Weights of a small GPT-style language model, trained from scratch on English Wikipedia.
Size: width 160, 10 heads of 32 (5 for keys and values), MLP 512 SwiGLU, vocabulary 1473, 4.64M parameters.
Architecture: RMSNorm before each block, rotary positions.
Training: a variant of SOAP for these matrices, 105M tokens, 6421 steps.
Each number is 128 + 24 x the weight over its row's rms, rounded and kept within 0 to 255. Layers, rows and columns count from 0. Numbers have three digits each. The size before them is the row's rms in percent of the matrix's.

# down: layer 4 MLP down (transposed), 512x160, rms 0.134, rows 357-476, columns 0-31
# gate: layer 4 MLP gate, 512x160, rms 0.151, rows 358-477, columns 0-31
# up: layer 4 MLP up, 512x160, rms 0.145, rows 358-477, columns 0-31
down357 099:143120143150115107141112078108148122137092151140150102121121142123061172144154134135104126192160
gate358 105:152132165124142156139122097151105129131141101147153118128122149129105117128137108137143140129189
up358 103:126132098129094091106118154136159108130148138139141140123144085155134131140105123138121093184075
down358 101:158094103148096095116153118163137145145096140106175114128165068147102133101077102146107127107126
gate359 100:142152087140136166149173125103104104161114091128152092145144121147097122153151105132157163064130
up359 098:114157111148127130153158163119121121131145093083131112108151115139126135138191126134146108133129
down359 100:133174139131105112143128153176107141111116085129122113072158136152151155114141131143107091148112
gate360 108:138114137086129128124137102148126174155121075136124105127126134155107103162123059146147129101166
up360 107:147124109133129170128084150137137107125124110142143194145125061165088168134104133095087120125159
down360 114:127130108107113133149124164089112147146160098118125098107150087105104164117192120130125085125111
gate361 090:133124148134108110190150117147129088115086115072101154120125100177118114127133128124154143139116
up361 086:116172130111078132096158117112162089120133104108124121090155146135149112130102111126144125111116
down361 091:117129116150096162138138120125160153096069096096114132123096160157140136126103164088110131115150
gate362 108:165144105135111121153167111136126093124137146129107129109187090141164093165105139143106167147156
up362 112:113111127120127137146130118152161151104110135117129129110100170074104172127152130130126155128128
down362 114:122140144148098106136116159103119125135132133130145160144120128106096161107125138147126090125116
gate363 107:141113173113129134133130117109145151111129116110076153162101148114131160112097120089140098121132
up363 107:138144118148140081154107149115131091101158148129073129135110134134137140106113113100196140132104
down363 101:139131158101112122143133133114128105146162129079067106158055173139131084112115122112135077152161
gate364 108:094121128149092121125145175129140138098119095127080123166130113147125101132127105112141153127122
up364 104:140108153146126084118115184103104122125078088125132105154091123120173122124101096157130127143158
down364 106:121104145140122124165156130159091111125115095123106109162139155169125096121104132150130123134180
gate365 100:125125141152119137155125124095156135098116170159142142085143096087138132145130085137132132157077
up365 098:119094104136160131139105156139098083144157148189108110108135119116082118145120114118139130122199
down365 095:107138133150149140133154149154163127146123113098107107090094162133139064172130095154126129137149
gate366 095:127121139121122165155115126094152150101128154145103172118128132144071103132112127093073095166129
up366 101:126108110126128158150125126113153129127140118141086159103156169122099084153106119111071112159113
down366 099:131132083132092109139149117132143129129111129151178137123139164107095130139140122141118157117109
gate367 089:108139165164113123162141153106165180137116122165139116164103126146166084151129101207123157088138
up367 092:117097146158144128106108162157131106130094126087127148126112098076120131131112120123179124159087
down367 098:094091139113118145122118157135123090127112123112176129129102132091117120133118151122129100164121
gate368 100:154097156131114082128154092118122147135164142159134167161101116130094161117118139110148105122163
up368 099:112145095164139108161097137133111112119101133144098145170098052130111146133132080111120160153122
down368 099:139142101138113147168054097132122111140120115150104142091113105164126136095150120152133150157124
gate369 083:143151116131153128164123140124134167111151089065128135097126176118141152135132162101101099138149
up369 089:109088176142128116117167116120103094113101166192114089153116111128135134092110084142137153103104
down369 093:145121161089146122102132122132162071154105121144126089146141121188135128114074109136127113170135
gate370 080:113131151119134119090107122131100102120147143144099142133136121136118150135078129097141141120147
up370 078:103116120139147138137087145133117132138135075143158122122122117123098097128132185101074143134158
down370 075:118135107134121110156145094113092120087185097131137169101166152164140104103142169104088120099136
gate371 086:130142130123121130106119170142138095161104160096141108131141117153078099128155127139118151150079
up371 076:105123156112155158110121103118122154132159121092067128124117150098090156137141075141073131101125
down371 079:104147139119114119128089098160116138116132125130126143105089108161112152125128136129109145104155
gate372 085:107137135146142115148141131114135113132138145127151124142162137154095093124142139117145191095148
up372 083:139123134096125137122132131094162127150163151138144135100121141153120112123129107095127186138153
down372 095:123152122159164138075099134138154117115135116102118162117118138138100102099131136108111127094145
gate373 098:109130133133068138126163143164123139114140123151147117084154109118158153113107133147118125124152
up373 095:126169140160139143112135145091142127129158124102171135156103148080091094143139111114134124121115
down373 095:147147124154119160160125180125118136130152150101122180123115103128124140097112119151109125081104
gate374 095:096123115146127135193136147135143116159094159149138141128099096094129131184151138128117167122091
up374 091:120137133162147096138129135118121137124044122100129162157140107116139176152152145123150146119084
down374 090:167130111149136150120091108101118090113131110116145161138176155093129126139125141121178178128077
gate375 104:146105143159141136122158133099142109128140191131129116114106158099142110155122158147164092142152
up375 108:151112113115130134136126146146109146160107103101085097102139183123131091104112107152133089119116
down375 107:147128129102106106158129158125069117128157054162092136139090120128121124099112087152126113151089
gate376 117:114130102156147104127108107149098104145092125184184154137135093150126107193121102160116150117149
up376 111:127125125126105137111140133154126095086091095167130119155138111150107122109124070154153102105132
down376 114:071112152125109165080141105130124129130113134136109103136066131108107142103152110119160125169133
gate377 100:134140102119125076148101153125118121109119099145141136116100166085134124151133136090156175130100
up377 105:114094155100139157109114144102147114127131136149151107163155083150128151116078124180142112119105
down377 109:151090156111132136145179105152117154139135091138168091127160120125105124116114113155115107091115
gate378 096:103094078120138117135132135128099123094121136158138131119125090101130134134136160126116097161180
up378 095:152115179117133150146081112134141103086106134131147162117130133119143160128143153134126130121161
down378 095:148151166145117173117095099176144122176144124113135154133143127152126113136090083087128172151154
gate379 092:107133115164136085117131106133117126143099089117141160130100122139146127137109128167127170094140
up379 090:165112147128100175118122138109114120076149169117118119116123137134134182069119144170125130150128
down379 095:113119125114122132138082115145127090157134151131159121093144120143125105079162162122105098153112
gate380 114:132088126141140102150161118141122085137125101130129153103108179121148141148135168140121175128124
up380 107:116106108122159089183158112165130140137158070121112128116157166110149130163126155147119166146112
down380 107:154138103127174102120183183146137118143151099096134146152152104124098126148091164098142170114092
gate381 092:152164140121099133135154102147119078127129115156131120135120146102142107154121125109131139160149
up381 087:141121116101135123164146095139134092140156145120142104103109110118097104136128159135102125157143
down381 083:090116128097150119091085108124140146175145144144093085112125149116105102137121119143076151115112
gate382 113:167110098124096066120140132132111140143108172162122128126156107103149138125093149124156115109128
up382 116:138104120127105114114155117165144124170093152124117109157115121146161106158110118123176109122086
down382 108:125127185117141097124134156165153130149093115151125112115137114106139147154121129149153140122123
gate383 095:153147133128121175136177086144135139178145132178127124113137112113144087153121132123103104159191
up383 091:111144092136126121137125138123101144110124143163122172111090161146107118171122164106100127122130
down383 092:153138112136088109128110159141134161152109132145100127102087112128116150169138136159106077122140
gate384 094:127174144105103110159113126141143152133136160126111122163084149131114175112121107144108120179103
up384 097:130081130119113135110118108131146124118139124119104135097151107118148097169113139127175124099153
down384 101:136086129139151122103133118115139127097160100120106144116116065156137100107107136107109132113136
gate385 104:132131126096136146143112145112153093143131135111128087126144101117121102093078146144142134139151
up385 122:133123124091134146145109140133156116156125140094133119130125114064135129113102153112100125144154
down385 114:129126115106113210171098117150150082146148130119170136109121092085122111095130136107096154147102
gate386 105:140118121164140122123121153126144131119146139140135084129097122118095147121161157180160138110117
up386 098:119132138132080132096134178145144154126097102123101165120107104108144116124146156078135129163106
down386 099:163147100147115140134149174121127127119138107117112126143126162118099142133139172163170154136103
gate387 091:100129139140137101140094141101138103152143154156100169125127089114076121124123132102062109120126
up387 095:102123133129155127145130126127124131150146122148111167101142093098062115108131127110063098120131
down387 094:118157088131137172112130121117095080091113131142117135113116133162090135108155117111126090134128
gate388 099:122127134143129142134154125138125132128131095119150110137140096142105145149121170116171109103149
up388 108:147160164173081161145105102146158103104083129138124143128141127164172127119102092153099140130134
down388 099:122138176122078158149103153097140112127109123160100119104147129108100127076104135125099081123137
gate389 102:165082109097115136124122158132122057145144115136175127117094145153094167138144122097170119145096
up389 110:131128145150156116139148096113131128126129145182098146111133132096126134099130117146104144104088
down389 105:097169160154098103151153146149145185138122123136160098165120122146145146110135088151074134120102
gate390 103:108132116163119082155146129096095075129159114129128128144107115138126141123127140137115122090129
up390 094:133097150126128154131127132138137127163092145174156102131107180112096144108118143123100137098070
down390 096:147169132143134097182179106091137122143120130166127147139133168119115083146109126141108085149101
gate391 084:127112109170133158125157156129130135134081153131107126135101093114108078111124137108115116146134
up391 087:119149110111103122124120137123110092145151091111127082103135155146151126107128131164146147113151
down391 080:131167104124113102126111133147154101142135136119113116119097107184092092103105113133114161172088
gate392 107:157106146103152107133093168156127119124153137114137132058104128121132121112092116093104148142121
up392 113:188136139135136103144105117153130113136122141152134158152128114150124149137150163164104147095122
down392 109:176087102174104085115100144164140144146124150111103112125159148187100124132096141115078083152097
gate393 105:154166082127147118116128128121148134068144119130152151118160113135160135096110116102111114143097
up393 092:112075124128086123142201126137099108139093122133149142122104096135123155166121142145132129132115
down393 097:161129115132111076126137122134142138122134151130135158151110080148107136163112110109121072175065
gate394 094:149113140130141132130125140128120139129123171087146131138140151111106096083126136140097136114147
up394 089:128108167140154073101116126126142136060089126102114111146111128092169107129119143137142126144142
down394 095:127125128085140110118154099156140118115123160144129126126130133116117139120119128170108095134138
gate395 100:141152133153084142171064125139157136132102150157126141138109133161120125104140094166131111124146
up395 102:140165123115123150165077134136129096138143129105115140133093142169135130135139082154124135147130
down395 107:112176135144062129153100145119154112120123155134133129177147180137123170115153101152124119169139
gate396 110:115095112120143112171138145111168190104124155166098161177108105136072137169115108090144136114109
up396 111:101125116173087137103127141197126149106132132144106119097100134115102141100153135123125092155100
down396 107:136137124151126111119112133162142147112111144135090134094135133127121151167160133092115142144114
gate397 106:130138102136130119166143120114108097121085150131147147121138151153153113158121133147104124099146
up397 104:127145147088100124091126134154124168150107096158123112127119138145138155107115125069182113138108
down397 102:129098171106096112115135149093155118176148092112078121134102106136149156141151128144112143114126
gate398 110:074138097094165111136114130084169135141162087122122117159121145173131115109124140146128141149145
up398 113:088141102091157116101100131071154117170151099128126132131155137143165114138139135176133128164110
down398 109:069104086117144141115146138139123128162125138152127167121125146134126111131159099145102097157119
gate399 089:106158104128118139131105120115157117108160144151098110113131126138138123121148131134136118086170
up399 093:115097130155131094109162124107105121092108086104138182124101116120161168125105090143111137139162
down399 081:150134145122131089080158115131115091118148130142115135141091102141132123106111173167109136130126
gate400 086:163131111108108123142113147125109090129109144100191177124084114150107100137149110099114143123144
up400 081:135154072089155116133093139137109102114122137158133096122123157108122130108130106118160126105082
down400 085:151099091109116188121099108116111125136120170137131138135091072109113132141117118120161139140139
gate401 105:134176121099132108113104086100107123120161091132129120121122145107110134135130135140088118155129
up401 108:111064083097124109117136121126159142087124112136122152128158111113137142120089138150140139114160
down401 105:134120160104099110098158147154150127096110114125147164115152113128139100138130138131099110120125
gate402 104:127141196113093112137123133136108108141080153096137122169081150151148139090095139182155130139142
up402 108:128111060139158118120131121134141120080172120189138113081167122165117099157145107139140098102123
down402 105:127113079107112112114122132120125117110161124150121108134112098163146115160113121120151132105135
gate403 095:153117136122099141169135127145147080081138083079111085081129095150105096113073147104141135140131
up403 092:107127137157124148084131124115135149132100146154135138201125137076168174143165160131120142129123
down403 094:077150125149115083095135131113126135115111157132152137144134101133136142096136141134129117091124
gate404 104:118094162158096109112169158163130155149138092128143124142128135109106107105102092120105120151117
up404 106:116122132127160105154131118086151120127133112119162112159132126129108142116126061154107123123116
down404 100:117126146099127129142145130089106105110117106146111125139136135141127101115157131177108117137124
gate405 123:174122170125144110134131143130102127149106128155129151155160113089133140077115105104123148164138
up405 116:143126160111120155097152119139153087169124134137140131134137118111113121073094132140124136158146
down405 117:157163161114164162117168110089123096110113119159152117124087126126093157143116118131151131146148
gate406 097:144160121168099130096147121124150131146146130108085174122125133141083113128166112118097106152120
up406 093:120110133103140163137091120122132086123071103163153136099158113131145136128110124101099120104182
down406 092:163088099109138138115163179113158110122144117127188109083160096170153121158131130169157108128117
gate407 098:125128124131153105128112095079130151088150139089127143114150137127110156142116114122138135147176
up407 105:149119127137126145130156144156147098157088123165122121140092128113163096101147145131121137112091
down407 113:183096132098104102145136132124149125176127170130114098124121109081119094107127120140110105098084
gate408 083:127151126087178139172131121124132148101105128124144097137170163124151152104151138084108152053132
up408 084:125137091096145150161079129116151144197157136126153097152143142133117129116141139094104120108111
down408 078:142146130134100148143129123142144165156112125150158172108142115124142110114103112127115142092133
gate409 101:110095086123099155122114147086128125135130114167085139141133113115095152121130136118120109144100
up409 102:116121145089079087128170101150133093114133133063159123092136175137159167144175115175114141126138
down409 106:103130094142092115119133086133127116138153114117147150103144114110096102110103109109100109111108
gate410 102:137134110138118162101057149119163118160130109120102147172142084092107141121118148104070134104151
up410 108:117147075125117105156148108129167117147154094173112116112082108168123112111131089124143133125092
down410 108:162153099089086149106164100176169132128127110133133122144124092132127118072111131125093125162105
gate411 102:100136162125134147118106111142107127099118114116135113157134126105112119117128162120108166177103
up411 103:144139153141137141115098107146175119132153128109131106126148142113121117106086146162104129086127
down411 107:151134173069157188121128130155162120078127096120134131113149137131110090111131124155136144150132
gate412 095:157140109081097130109109109162136139115163112185118087137125140116144144069180142122145114128127
up412 098:171145093095158143095091103144141145135152120199132135144087143114157134081202137117144139134125
down412 108:110140129128148142152113117104139135117081115145133089120121140082155127102159148083133124127155
gate413 115:130111097135089127079136174125158112113133136089138105116152093110149107146092112098095124135096
up413 106:152102062145120087153106138132109135122141138163148146133102141114113115090155102166109107155135
down413 114:142160067135154079112135150136115107118120142157128108128105124130115127136122090182125131143220
gate414 107:156109124139120093141146101088101127134098104120109135146125123139137147132137122192113161138124
up414 095:131197145099131119126117090121143151114082125109109088152123147115144139129185128113098118169128
down414 096:114137108130106085062130147131138148142180140085121138101124113121074098157120132113122159097129
gate415 091:115153174130106143145128108143124172094165087133097137116127130144063149130146090162129094099102
up415 084:089124143116116086091154102098118143117122112181127101162098174120152152122132106148148143112146
down415 083:110179133144155116103105123115125121148150153123148097138102162111158098114159138121136105135166
gate416 108:151101140166110182129182130122118118123114064131131088116127085121133122139099146091105061130120
up416 111:131118073100132089098134108132136145091170151089104124183110139105113124131150134115101116133151
down416 109:103124093110123111092101108109128125122125111135122155173120145115130150089077102120129122168166
gate417 105:120169081104102122116126115123074121154151122097141095120086120122098100138094148115147130126168
up417 104:102153085103111133111141090122118109124151114128131155133091103089087094134105166148128121139172
down417 103:115107093120131197136083094115124111105165147135104103171117085085098118105122164100124153120139
gate418 086:122116159161156125128111127117160065139109134152146138145097157135126136108111161114129155123164
up418 084:090138098131070112128148119125118098154140154127163156131144114154157120143154153113156094150123
down418 081:137134133123163120094166151146073106150156132129132123139109089145185168113168136110098104118170
gate419 083:124133114156103123185184126112135130152148077120068122083123107140155105129155123096099101124102
up419 086:133108134141142150174126133163135108136149058116091171072164128159107129135157114140140135125092
down419 083:162131078135142141131140142119119088124123115106116140100100129134092129180089141116131119138113
gate420 090:119130111142132120124126136112146084122109109107111153144091087139120134113111062147140109160124
up420 096:089148135149123109115158078155112095119117088122151135108115144137147095148183093125144148128122
down420 094:060117144136122112129108101141149154130122102118133096147148107112101109135152158092161107186122
gate421 094:098136148093095163081178135140105136120150144141130085103116121122134147125106089160103130111110
up421 094:119137146166125082158131157126128135164127114084137123164144126153109136102167157104123119114125
down421 094:152147129131135146103165128126165155137118149154136134153111170133108114137121139075137076090138
gate422 113:117140129107106120142198179136156173200133116110138110117144112120130161109130135146104138138140
up422 114:119162123112126120133175137160171188187119131135119077145114125107161183089202121122083151164155
down422 117:153160132118104128131135141156158175141127116132129078141096151122167115162128150192125119118130
gate423 103:143137122129154147131108126087138129152134104150148145174153105107133146105124139095127134142156
up423 103:150133169125171163143110104141124169097121129124138064142143110094122150073122150084118136149124
down423 095:115138150133106141127129085163111143134094145094130136131167165116148137098111155132113136144132
gate424 089:140126084128116175151161162148131129178108094088119166112121132112112137177126142125138112096126
up424 091:155088142148146106111101137137132101142154137117160102086115126149157150138152107156133149124190
down424 085:111134129129112083173097108125132114168175144104151135096129143171122127138151121117145113144116
gate425 101:178116118139098067161145146089147111145125112116137139125116107150136128116120132075096153077121
up425 111:133147126130085110109091136112131104134097126098091123136148162120164168106067133078109166128130
down425 109:144152148116128113092149110145160114115088131138143107098122128125136132126108123145124171104111
gate426 087:103160122118102132134149118104119128113096123124115193092079110129132126169132145097090154137149
up426 083:104128139119109136165102109133140126123147168165113115141133127113077078132112165118129136137148
down426 077:080149115149097122155144116148133121139110113160111145117131127103124095150111118149122086160137
gate427 096:127133093141120111129156125129103128142099109139102146115142139177145109169105102144149121116114
up427 089:105123168149114146136090104119143086108170111137128138158075138109110113121112158112092137161146
down427 096:124152136176155092172081126085126118122111101101108133119128148125131118133124101102092143102119
gate428 096:176141096109106156118117161137140161126122070133155121122146177128130107130090124120109094147115
up428 099:088138102163129051146114117139107098157163142136105113118121100152151153132146140112132150090123
down428 104:104117122127094059134124163145126129183144067152096148125143137156159089113104109092129134096107
gate429 097:105111106064134153142134101145124120089158140119160159119163168127103132164127131103103149126146
up429 101:127112155162128090077128149122128132145089105165085130140090108127110080108161119065123120129125
down429 098:053176154113136103164126156120122114126155129147127133125131107086125108104142130109134123095120
gate430 118:160144144173116136151141143141082142127073112130172112099114123135159109131132153124114112128090
up430 123:119112144150129094104094115139176120170118149143126129180127146119077111125113143140111119131129
down430 116:100104129132124123125094092126154143137121126167124151133107092145104139126071112156135099139127
gate431 103:081172117142176156150155148085103164125090131123107126101141118132117115100107135149123141137151
up431 100:188088143157076114106113137170117081139136151112154144129118139154130139161129119117144134128111
down431 105:136128131122087104140074155128136113147148123153132129147106138134084081144132165129139129152122
gate432 111:174067121114173107150121166117144115148145168132106120113137092118113105142086149098158132135091
up432 111:143100126144146124142112132086125140102120098135119181106116091134130151086147090099128115131125
down432 112:139147105129147156127135091136108154131122079136133208069116115130141103096131083155109107146110
gate433 097:134113119120131130168139133151097122106147132133136111153136134152100150107079113141120145108141
up433 090:107121073109121157178101120114126108093143182122150124128119163170119117138122107191142165102126
down433 093:087138110116160134129099118107123103118108154140179123116174161114102097162123097113126111132129
gate434 110:142115110131107156159142116107145086113133140180138099155136096167160131143123123155139129118142
up434 116:128162110116119088120113087137090125140125131076127142121112166100109137141134115109152123133107
down434 110:113168107093117071112103107156138134117132125148136165126091147150140125115140137171117122104111
gate435 100:148158116156134121158118184136165120126157114152151148107048115102150127164158164142130169148145
up435 107:139136162151144128105118199128107148130145067154110160124078170080147115123133137119149164124130
down435 106:101130122138119176129090141127093117094129128168151082160117147089126130153130159142165191217119
gate436 119:071095154150128138174190140146143124075144088163152101155115117162129117133116100149092113115128
up436 120:090079155115165098166128150134124079089121120116149115133123130153108112133123101123137165152159
down436 111:132080118127136125124135136173129106132113148110140144156120138110147098123173139131139127150170
gate437 120:101178123123116139128075126138103124152109158133088169141158119134135137176093131145074148154127
up437 122:109132112094114158156126107136108172135161114108105166101101137116133094131141178076117136150149
down437 109:110090140124153168155113129149131119148113075176102101087131100127138117131180151134134141096108
gate438 095:105108123110153117155164122129146107090165133152097149135144137121072111137135138143138102160126
up438 102:126156125182121113126088132149105158112121106147155149102124104137175161123090120148112157115151
down438 103:136158113133107101133113160140143169103137090144157153148140155161131087109095125095105134046126
gate439 103:129087117100119123116158170136165147123130155152123124130108138125122097126108133131121077120143
up439 092:112071137128133132110137119137137141107097156143125074133107196125139132123116147122117140112096
down439 089:151148148105131172110117113116126095101081138085106174158096115133137113164104123171103151155115
gate440 104:138140121149124153076178143186112160129132094126108096144104141129101080107113113127140094121127
up440 105:132144165134090172094163122170111137152096085123144105154107118120119083113130094118112105156126
down440 102:149118114130129150098143103086099139163111067137118112123113114114104065138111109088097144118119
gate441 100:117098129090128120103173120162121136167120132187101078184147148123128136129100111158159126098190
up441 095:127102114131120138170095101141129113138132155185115116126145124135101107121137167102111130120130
down441 097:127115116104126136180138131104141126118112102168109109122153144092098134106132129141098094132149
gate442 100:130146129182081094114120112088124127121090107154115129129100132155131176113125117135132107105115
up442 102:133111100099176125131141159155112108122138126109093127086116106125128063127152108138147148136141
down442 111:147132113129113099151154161130128125134126093153090189123117128151127113076138124154137139129116
gate443 083:152159149118131073117135101129132117117067191112112156098148135120141130149111122153135154137166
up443 090:128139112161105149140156138115122141155144095152141109138180143134131142134151089113084129106116
down443 086:148132108146093117139115164147123150117146122181082129149160173153090189110135133112133176130129
gate444 093:117163127131144111098147108118105113095110084146114160142115134139159109168152137125107169152144
up444 095:112131132147129127143139097135164100128152185090123089124162137104103116148144144186108137159135
down444 093:137134140124124124152124146137117153129124110124155188141132143144132136104083151165156096166120
gate445 114:148104128147096123097134172156165096109109108117102163184110106104127167111136113108152158157078
up445 112:163186137131132092159135094136162116127179105151119130110141071137160096125070164118162131089126
down445 114:121155137134118131132138128105121130134161112148147123104114110133150130162086146161139130137187
gate446 092:118107131120143105140106131140139145153115137143153171127115085119059084133131104100099119111127
up446 097:147122110134110121103149142115145124116118131118120080153131168147184153139136155152156153151139
down446 098:132117158147129092150149131162169173143128147094151126142146114112150143158102145150130191111135
gate447 112:159117134119127127176107105106115136135152113115161118123117121127109111149148128092104167122166
up447 098:126128105119147144161159154179133154121109136097131167104155122116131123178090125167109114147081
down447 103:115101094130073142118102143134166140142109150136130161117130122139174135123138155118117098176132
gate448 103:179166137112119129105173177133114092176136123144131136153125094107068124124133100128110137121108
up448 103:148112097121140117087122096156120109156144099120154102160112147087111139139137123124126157104135
down448 108:109133122122140115099097135098148146143161099114170128144109140096137149114126162144134113150112
gate449 096:118092133144091131163133115114121140140124110144088137149123144080143121092084177097114126116130
up449 094:143100139146132133129146155162114117053140080122076153077119118067154130122158144107123130110128
down449 090:138125107121142140125110143097110136169117127098144139127099151104121141054102194096162161141130
gate450 092:110157102171101165106086156168136158105141107140154117135091130118117148134144151104103123112133
up450 092:148121131120130167146160114129138075139100064108158161122127152118118115151134107132135114131136
down450 094:142146172144082086103147187133149102144111134125107151121176137171103125154141164127123110070126
gate451 089:100129120153107122087123122144154127122133142090128131122107130224145127119100099069148117176118
up451 083:123119109121145178101112116146149151113162163128132129122128147188157098142121103111174116187100
down451 091:122113132141126160113088083141110149141153150146122081162106165128129158150150126107116133136120
gate452 099:119129104099131111197129123136130139164144126128133100122112211124121077135148128139082114155100
up452 091:131135137148163135098163151129174130090164117098107095088145106143152123102136104129135130092116
down452 094:115125116159156135107174139140119115146126108128129099105138163120154129116149109128111156108182
gate453 111:090101125140124150137109104112130089140121098150097136133127089145118120098127109095086159121121
up453 118:105108115108144107139127186121113104096116122114130131103123176166109106140164125137116116131127
down453 115:111093123130129138116124145165113087115109152141168134114129205131138103152141158130141145099140
gate454 090:120154104160136115122201126110184127081156126103109130116139104129151117159109147152119119131130
up454 095:098131135159090100104084159159113146161109100154089185139140119109101096113149109094101113128146
down454 092:113131130131142143144145149128122143131139161136126134166130131086144107153108164167137134118146
gate455 098:104120158150132108141090135185121094074107131129103148178101142122137123088120160159136080133171
up455 097:168093090111092134123130169068153132146101139109113116148127126117133164128087134082185174141166
down455 097:119097132116129105127168123100146129120132106166125136142139127128119179176114156118159108092081
gate456 102:161185108143136115134160173112100099137085110107142175152135124109139120171104148099140131111108
up456 104:146082127152131142128119096100115145113108110162126118137107132148051129101113100117112143126116
down456 109:176098127145101112145122120112161132163087128127137165131110152164115095105086135147117136159120
gate457 083:125139116124127155093085154150145174117139128122094101162128127082107101095165144134177148116123
up457 078:149129143155120145208147109100118138106255114186136120122160151112137157094132097117140138088090
down457 074:141148154125154111140110122096149098134143140147095131119145137104165134120138142122143156120109
gate458 102:107144089141149112125062172141081129124124091115130116122136129130163099119140153100162152106125
up458 104:116129128092107133127152095152165123126149154140116106176150129103111140135126096145115122184106
down458 112:125151116121116095112148114142127127133123177134145167147162163122116121152089074130106149170126
gate459 095:107146099140148143164136170133154112109150151088067145144117135128107105126125103123141128105155
up459 084:146088123140113095123119178135139084163130176138125131131129068117114104110144150149134140109136
down459 087:141125152118142062163153153136129100141142158140120090113107132140135142110137124133149089139111
gate460 096:126124147120136127128128162103141136102128176149121127108127166122162091115123191158145116142164
up460 083:123149141119122141124118122125140099149121117133128147148141143105153102131120140154112158093139
down460 087:128119115157109116129155107134129099168119100157113121142088141094141161140169179107148169154115
gate461 111:105122134128102134147099117062113090126102160141135148128131131092146152179120059084155151129139
up461 114:117133149129109111139112144092103099138108160142138105109158143104122160151129065119132149125149
down461 111:082121147098163146100119128115088105135129128152169102143166125116136143144167078137113125089135
gate462 113:151150142099118116116123122155087113111144154152101185119148112149152134154114146120155111160140
up462 123:123095122131110125135134165126137117177113072098137107149144158087114112108140115109095141124124
down462 118:159082140140083133125085119137153095178110112099127115143150125126127121143115158107113120103125
gate463 090:135147120078103130144110113108106159137127154121092136084129130121118119128113130119110141114134
up463 091:143147100113096159152122128127102141114110174122102160086126118135104126143144124142113149115136
down463 098:092110102118129140108141115110121145126106117130117152117107110103139130129101144123164113141124
gate464 109:146098125127134088162156157113120101125121132177133144144075120156111113138157102147108124133131
up464 106:149155159115126149126090082176167141126153134139117143102174106125102123125109127087144153124120
down464 106:110194146121166152097113099127148131138106122142143107128156131130109129129108143104155160129138
gate465 094:116115147121120088120106102139116098135149206156115153135144133126061115141145135184102130105105
up465 089:100100168123161140142131158182133124077105170158128139146158109125071136120125116111121123090144
down465 083:068113128141137138140157167128111096147099119086143118113118111102141100127150115099150101116144
gate466 099:089107143179132151133128155164141186132185109149130131140101117149128134113163122083158170128139
up466 107:138145081111131111143116145091083086157067137100114141113139126095158105145091130157107098114130
down466 106:148131114106112100155172143092114090161100118144090132110148148122134128181064142130107072158113
gate467 105:140149138159120132131100136112132082143126107159130155169124117157154127132104148149106188109120
up467 105:104114141085156144132120144100129124124137174083104115117104109127128144092115096105147136126151
down467 108:089110143117118119143169136126128122097158120145077132121113127153149123114102131110119121114141
gate468 112:154139150129126169139105130076131110102116095166137120139115092090121131122141126102125147178094
up468 122:142132155155172169121127090134091070134114107159118107163133085134136095126120121152126088170114
down468 122:172158182136094133139130154157088112094146110149134097132141180141154133102121120167122117165117
gate469 094:134111166166127119116105145168161141132124056109093146124155095133149076121128159170155139113116
up469 096:144116139123162139138110119131105102148137134142131100147097208138095133136136107143084132128140
down469 102:155145114117138079134169145101158152171139177109119096157144192134087126124126108111130124101113
gate470 108:097111144116115103177147121131115075117095082131181141109127119124119113141118148146154119113125
up470 119:100179111147104122162152152111134122161108118110135091125109122126162128129136141157149112165069
down470 115:095125123139086143137105173133121133131149083155136126160123110143141135123182138135103115111100
gate471 097:146122115123150120135130139143138115146143115164123165123155159154098145140123109114142124092122
up471 098:119126137125159098135152119129131119172124140167140164088129166140108139121109102111137147117131
down471 103:140093104105131133106166121140143132152118116124116125088086110137121101176145127136150100118113
gate472 088:155111099107138086117125122162150143115119125126118092137144138156129094105117127167129130107158
up472 078:122120153141109166146118132084105118159144164143123172122115139131133142147166149132136132154106
down472 072:131107093118107085140120101096134133121121152142142155124100155147135103158131184142144128148118
gate473 084:150124150121139129136153135157144124153108146148162170144106110165139154132110143111141182142152
up473 078:110139153141143130106112100102111104116106150086108076116125184136153091140133116144122095136115
down473 076:151148116125124104146121107103130121101107161092122116154141153180109119126104173175101127147155
gate474 109:091160096154080102100119107116134127075136151140182092136121142137166114144121153168191140110092
up474 118:140139170135135135126138127135134130141083106090107135114129102129098115138134103095087110139158
down474 112:121132170113148096082133113145136106130107125117095146126120134148126109157109171121164130117142
gate475 106:118137117140109145150147101115131105117138096164094127117099111132141109132156098163109099143146
up475 111:164156133086158133103121138118144164099107130108113119092151147102125106100158155117124187111126
down475 111:171125159124157101073145128117110159122116134121130095061129109104128079154141159090136175054097
gate476 105:113170111128158130111123104108152099087117150146167128125127116110122103175159149103098189083155
up476 116:090130133124104089117087199176133156168136138088082153131144080123160122116131112147130123116143
down476 111:115146124124135082141132110170129145135137122154145138136106102141156142121120124128132082148105
gate477 098:111123140160101135136154151154138103152094111164136169116112091171174109135158092143113133158113
up477 089:139132149136149167152124130143141117146105101070109134113151135115119113133162146070124122111103